Each number is 200 + 30 x the weight over its row's rms, rounded and kept within 0 to 999. Layers, rows and columns count from 0. The size before them is the row's rms in percent of the matrix's.

# layer 2 attention value, 768x768, rms 0.0755, rows 691-703, columns 576-671
102,210,131,223,228,250,178,179,189,263,208,173,182,156,188,173,229,203,199,187,197,189,201,220,180,199,168,245,212,176,209,227,184,226,171,208,209,215,199,243,182,184,228,169,196,223,183,218,230,251,238,215,188,202,198,176,153,266,160,193,215,249,184,210,185,254,140,205,207,245,155,197,203,163,262,172,179,145,171,248,183,171,204,265,173,173,210,166,217,213,215,217,271,242,163,148,230
100,206,194,191,218,194,226,236,243,162,192,218,202,212,140,155,217,227,232,162,224,233,198,230,215,254,163,171,215,241,196,219,206,214,237,178,213,217,180,197,228,193,245,278,187,217,176,181,222,172,207,244,250,201,243,214,233,215,199,245,162,198,181,168,222,165,232,198,209,197,198,234,216,249,159,226,218,147,207,198,203,203,207,150,244,167,176,207,197,245,228,184,169,201,259,206,216
100,202,175,206,180,164,161,168,207,252,200,220,234,200,210,155,193,179,221,202,153,163,210,195,197,190,218,182,160,206,141,188,180,180,209,194,184,142,260,234,216,227,204,195,245,201,266,193,200,213,189,256,221,225,154,203,208,229,158,180,171,187,191,215,260,183,226,212,211,225,192,175,205,250,202,246,193,230,196,200,216,173,198,150,206,206,143,195,262,194,196,177,281,208,162,158,216
106,172,209,164,155,200,227,205,170,246,234,201,237,271,165,182,248,222,191,189,276,196,232,237,158,214,206,246,217,213,196,193,121,169,225,195,237,231,270,188,135,200,244,194,198,180,199,225,184,190,169,180,170,192,253,192,151,176,242,172,167,203,158,158,215,170,204,242,174,188,217,207,225,137,237,245,172,226,250,180,148,182,197,154,242,221,136,200,202,190,230,254,159,192,172,181,185
100,197,225,204,211,150,261,145,197,194,129,181,236,206,177,196,212,153,224,208,215,180,210,201,204,155,237,162,154,162,214,271,180,187,173,226,206,189,223,173,220,176,178,191,213,217,254,189,198,207,245,196,277,198,206,127,244,189,263,218,215,247,241,210,228,237,170,230,304,216,225,215,154,187,234,170,218,185,236,222,185,183,169,239,217,149,178,235,212,164,185,240,238,210,193,227,161
099,138,201,231,194,213,130,218,191,192,205,201,182,184,174,211,182,209,252,177,152,235,212,250,236,180,230,225,215,217,146,172,162,208,233,200,162,210,186,189,144,209,208,248,154,160,183,227,230,265,181,195,194,186,194,176,192,151,181,189,210,163,212,236,207,196,198,232,228,196,205,162,218,259,200,224,131,247,230,175,180,202,212,222,153,207,184,244,135,259,184,161,188,160,241,200,196
100,203,170,165,170,244,191,190,246,198,205,165,207,158,272,169,190,176,230,182,199,199,240,209,177,171,217,157,202,194,129,174,211,232,231,192,216,190,206,202,204,170,134,172,200,205,175,202,249,225,237,226,228,246,278,199,203,210,201,215,187,211,233,186,184,193,169,195,223,236,199,159,157,152,193,239,197,216,209,185,154,213,206,206,205,182,200,209,207,191,235,258,138,183,149,178,199
100,183,181,177,264,172,164,245,156,188,220,215,198,190,169,191,162,174,152,201,255,210,199,226,208,181,162,236,235,220,225,218,218,216,210,191,124,228,210,184,209,176,242,159,173,189,253,163,179,220,197,207,220,180,203,167,183,236,189,197,205,237,206,168,198,226,209,205,186,195,163,199,187,203,197,184,239,246,236,184,153,166,192,222,240,193,207,168,218,196,146,130,159,191,198,250,160
105,201,129,166,275,206,213,167,155,192,174,222,214,175,214,202,217,183,234,227,171,222,115,185,174,226,191,240,193,193,197,195,215,194,230,155,246,165,205,232,192,210,238,188,247,138,233,214,251,206,186,196,158,181,127,200,188,229,178,221,199,244,221,169,267,242,195,185,230,173,172,192,197,220,169,174,180,181,171,212,169,219,167,235,192,147,136,241,257,174,198,172,224,202,162,210,274
097,202,214,197,193,129,223,219,202,181,130,136,204,114,239,234,167,182,134,211,166,212,180,273,224,226,212,185,208,234,204,210,210,172,224,260,200,262,181,235,192,208,180,148,164,199,115,173,204,159,231,180,188,211,158,213,200,198,170,170,181,192,177,148,189,237,186,253,166,151,214,189,232,212,177,180,188,176,209,208,173,204,155,163,192,213,163,145,195,207,238,217,232,245,204,173,239
098,220,188,218,203,206,194,165,217,197,202,219,214,203,202,201,210,283,210,131,176,208,214,218,220,216,240,253,210,236,198,189,220,205,216,157,253,265,207,221,198,209,206,190,203,256,187,240,181,201,156,189,183,170,158,196,256,216,193,192,200,178,263,184,188,161,180,166,169,222,202,248,204,176,127,177,172,213,226,164,204,218,162,205,195,128,243,195,191,222,176,175,148,238,172,173,190
099,160,215,194,197,239,260,215,255,251,183,186,176,203,187,246,175,217,205,140,194,228,236,236,185,217,196,224,192,235,187,192,213,189,187,190,180,168,161,207,174,203,161,190,209,197,215,200,199,203,153,152,225,157,180,260,139,183,160,245,181,178,237,195,186,207,210,167,210,166,185,151,210,155,204,142,158,212,233,216,153,169,219,186,183,167,155,224,171,192,191,239,206,159,154,242,207
102,177,175,191,214,175,234,226,180,226,136,184,140,204,237,203,260,207,217,171,178,161,180,242,241,182,174,187,211,238,177,186,189,223,199,253,188,213,231,205,241,238,221,180,198,131,246,197,242,239,227,127,211,200,187,199,171,228,173,181,195,238,221,211,193,223,162,178,244,159,199,203,194,222,213,200,179,162,255,128,163,208,175,210,187,212,222,216,168,178,214,223,212,194,246,171,175
# layer 2 attention output (transposed), 768x768, rms 0.0614, rows 691-703, columns 576-671
097,216,236,208,215,184,222,262,197,137,202,175,206,222,259,184,208,204,197,179,172,212,227,164,214,193,256,177,159,248,180,214,194,187,192,219,198,218,201,196,228,193,200,246,208,137,158,167,267,117,167,218,190,196,235,144,236,157,227,213,222,174,167,184,238,205,211,173,182,172,216,219,227,196,171,182,258,239,240,217,188,155,222,203,231,184,193,222,190,221,241,171,223,196,224,197,268
096,205,199,198,218,261,179,177,225,207,226,192,156,191,232,232,210,223,209,284,211,245,239,168,221,152,228,183,178,179,225,176,227,179,212,154,178,171,191,182,226,201,187,217,197,190,221,207,180,243,124,194,210,152,189,170,202,236,185,149,247,208,183,211,194,197,208,194,239,159,235,163,208,228,247,175,191,231,179,234,163,179,244,246,156,225,219,196,164,214,225,216,204,213,172,245,193
095,168,223,230,210,207,168,242,196,198,240,154,226,210,217,245,218,240,208,209,178,198,221,230,246,200,159,233,254,225,195,170,233,224,168,211,229,237,180,174,175,290,199,250,183,223,203,216,183,244,238,200,170,248,211,198,224,181,187,262,219,220,218,211,174,198,182,262,173,165,203,223,245,203,150,144,229,175,229,207,152,205,227,188,171,209,176,175,201,209,240,235,145,228,210,221,221
091,257,165,186,142,166,184,236,211,196,183,218,231,143,256,153,196,187,180,201,214,213,121,179,223,214,233,171,191,207,132,144,252,170,252,229,219,174,154,229,196,209,232,232,221,209,169,221,228,212,168,214,213,163,176,159,187,156,190,217,233,155,249,235,170,167,217,180,152,219,210,210,216,248,251,130,198,183,186,161,274,153,216,198,158,197,213,187,210,235,251,165,201,222,208,201,221
089,196,172,185,155,229,197,221,193,227,187,214,162,210,255,193,216,215,154,162,232,208,201,199,217,206,194,209,240,233,177,219,179,195,151,207,188,163,236,234,184,239,190,138,201,185,170,185,236,166,166,153,182,188,196,159,193,182,213,185,208,175,159,212,150,181,233,213,210,210,189,202,234,209,155,208,150,175,182,242,152,200,201,203,233,242,260,181,214,202,187,183,183,197,218,156,251
096,242,191,221,279,209,210,178,215,168,216,181,187,288,223,176,206,191,129,133,177,172,214,219,201,195,188,244,182,214,202,226,208,214,186,199,238,160,234,197,216,204,222,214,236,243,215,149,176,222,255,210,199,178,197,213,245,195,146,194,222,222,229,215,164,109,242,170,191,200,198,212,224,222,258,230,210,190,190,190,213,180,192,197,191,175,187,204,205,201,155,217,185,222,172,189,212
095,189,239,215,208,153,266,186,195,205,194,210,197,204,172,271,244,215,198,249,199,163,260,208,231,146,183,187,275,186,206,235,185,205,199,114,203,240,203,186,182,215,222,248,187,174,250,206,178,226,178,153,200,213,146,211,191,167,213,173,210,196,180,223,158,229,251,200,169,144,207,203,200,240,216,153,209,177,186,163,152,198,173,176,209,170,194,209,161,233,228,168,220,173,193,217,194
093,285,253,196,199,234,181,170,240,239,217,176,174,202,245,235,206,212,175,211,142,218,198,167,176,146,157,198,211,250,179,192,187,146,210,218,221,171,236,240,206,206,176,272,233,207,211,201,185,159,190,179,184,185,233,213,219,186,152,186,205,170,182,247,163,147,214,219,201,215,158,202,241,203,166,180,221,208,158,252,219,225,225,183,201,190,201,186,195,222,172,177,234,197,176,198,187
090,263,228,242,191,216,126,225,254,235,229,187,152,173,174,217,170,217,182,168,226,194,207,190,233,185,165,173,191,151,255,256,202,175,153,207,254,164,151,208,196,178,151,147,182,213,227,197,193,187,180,144,167,243,235,180,198,188,161,243,221,150,244,210,164,206,254,270,214,128,184,254,208,167,214,189,175,162,226,227,177,197,274,173,269,193,220,192,142,213,187,173,172,173,214,154,196
093,206,170,250,200,207,174,166,181,212,220,198,181,206,184,229,198,188,212,193,241,168,169,229,292,168,131,266,222,224,149,181,186,222,206,130,195,196,207,133,201,236,149,261,225,180,244,202,221,202,176,205,197,198,159,112,238,190,174,286,184,197,191,244,197,165,216,182,148,183,253,162,185,198,182,247,217,224,186,241,208,147,265,232,214,198,225,186,195,126,123,171,161,226,218,243,226
093,158,209,224,200,157,149,207,149,190,196,231,211,195,204,154,196,178,177,192,237,229,192,180,236,221,222,215,153,173,237,217,199,239,227,192,179,149,196,247,190,224,210,209,203,217,218,146,188,203,229,211,200,167,187,207,199,243,184,260,236,139,247,218,219,268,201,179,180,177,209,184,225,227,215,199,168,151,192,198,204,226,200,181,163,200,196,199,216,222,166,227,273,217,136,188,180
097,268,200,228,189,226,154,180,155,225,236,235,254,205,168,162,193,200,113,216,161,208,150,198,228,174,175,219,221,190,157,189,167,222,243,203,278,188,254,173,211,196,170,156,212,194,291,186,204,163,204,237,228,187,219,199,226,206,182,195,186,218,196,210,137,177,145,209,183,194,218,232,185,171,128,218,217,217,215,167,218,220,184,244,253,155,191,216,207,215,222,178,216,212,225,170,221
096,208,170,221,165,206,185,168,241,178,210,267,269,231,158,208,149,226,191,234,178,268,259,217,159,232,238,180,198,190,179,215,201,131,158,181,247,182,225,229,164,177,183,211,163,213,178,194,167,171,178,173,181,160,211,218,193,266,227,223,229,181,251,213,157,167,226,156,137,179,199,198,203,159,249,215,176,231,163,195,177,209,217,246,199,171,220,191,175,249,217,181,177,201,183,210,160
# layer 2 attention query, 768x768, rms 0.0678, rows 704-707, columns 576-671
097,155,202,170,205,265,231,185,220,170,227,169,228,175,206,160,181,197,149,147,196,184,196,169,215,152,197,219,215,233,185,174,158,178,187,169,264,228,144,147,198,231,175,274,244,215,165,212,210,156,205,175,276,185,233,162,250,138,230,214,186,254,231,176,210,137,229,211,187,197,222,196,148,203,252,267,205,145,234,210,191,248,273,178,190,194,225,234,181,227,201,131,192,195,208,194,190
098,219,144,179,228,258,227,221,219,173,230,176,212,168,238,170,156,204,187,161,195,162,209,152,189,208,219,229,266,202,186,220,203,178,199,223,210,246,177,167,189,223,187,245,189,149,191,188,200,178,204,202,227,170,198,113,207,218,211,197,175,218,225,204,183,197,212,203,226,214,168,196,233,195,242,239,168,206,218,243,182,229,216,142,197,197,188,191,276,204,204,199,182,219,191,181,179
094,202,229,253,208,194,185,186,175,160,165,197,203,215,193,161,178,211,174,194,212,160,216,243,191,243,197,231,175,224,209,227,208,173,217,197,190,203,130,189,222,226,219,199,232,223,142,200,187,242,219,197,203,182,207,231,189,203,207,213,196,224,209,190,197,195,224,240,198,201,169,183,187,216,148,165,158,193,209,199,251,187,180,215,249,196,185,140,222,204,181,183,209,146,235,163,192
097,193,166,207,259,218,169,180,182,253,198,231,145,208,236,212,243,212,178,219,156,152,199,192,198,266,171,176,182,154,250,232,201,188,208,198,199,158,241,217,190,189,199,230,199,135,275,177,186,165,279,204,217,179,183,199,217,188,168,227,186,202,172,228,200,203,199,198,252,259,220,212,236,194,191,171,247,260,130,209,138,219,188,213,214,197,200,208,193,160,170,190,228,196,205,161,206
# layer 2 attention key, 768x768, rms 0.0665, rows 704-707, columns 576-671
094,198,162,216,228,229,190,164,220,190,193,167,220,218,261,201,200,198,148,193,223,250,206,173,190,230,194,220,189,234,221,179,251,217,205,167,124,213,226,172,194,187,206,159,172,234,203,210,177,263,164,238,162,211,147,180,158,213,153,194,243,188,189,159,213,181,200,195,214,241,178,170,202,232,260,160,199,175,137,221,176,158,224,253,199,153,188,202,164,203,235,243,187,227,222,188,194
099,218,158,168,197,154,190,189,204,165,196,221,197,221,157,228,238,207,168,205,244,194,151,213,190,196,199,220,204,232,174,173,173,138,215,173,195,225,221,167,154,164,207,198,179,230,184,230,155,216,225,201,197,198,175,202,130,199,169,181,157,176,194,197,240,205,202,249,254,192,168,212,167,189,158,139,212,188,125,206,245,208,133,161,174,187,178,170,137,215,180,229,206,195,178,222,169
095,220,251,208,204,199,147,159,229,194,196,193,216,169,255,191,187,181,187,206,165,171,201,243,223,228,195,208,245,186,227,162,214,241,190,250,182,154,259,214,176,191,215,236,227,202,192,168,187,179,216,220,138,198,134,163,197,172,223,187,187,189,262,196,163,223,166,158,184,233,225,209,197,199,202,253,219,181,207,195,180,216,208,183,147,223,231,209,167,222,236,206,224,225,225,203,171
097,233,218,259,181,177,192,180,166,168,183,141,243,156,200,212,200,206,220,150,217,229,260,211,224,170,206,230,216,200,244,184,202,146,214,189,207,226,182,193,171,205,187,212,235,232,186,169,203,220,206,193,255,153,238,219,244,218,229,151,245,174,199,191,214,215,153,219,175,181,198,182,181,198,208,175,275,221,198,224,150,185,184,192,223,229,224,199,199,212,210,178,195,262,176,187,236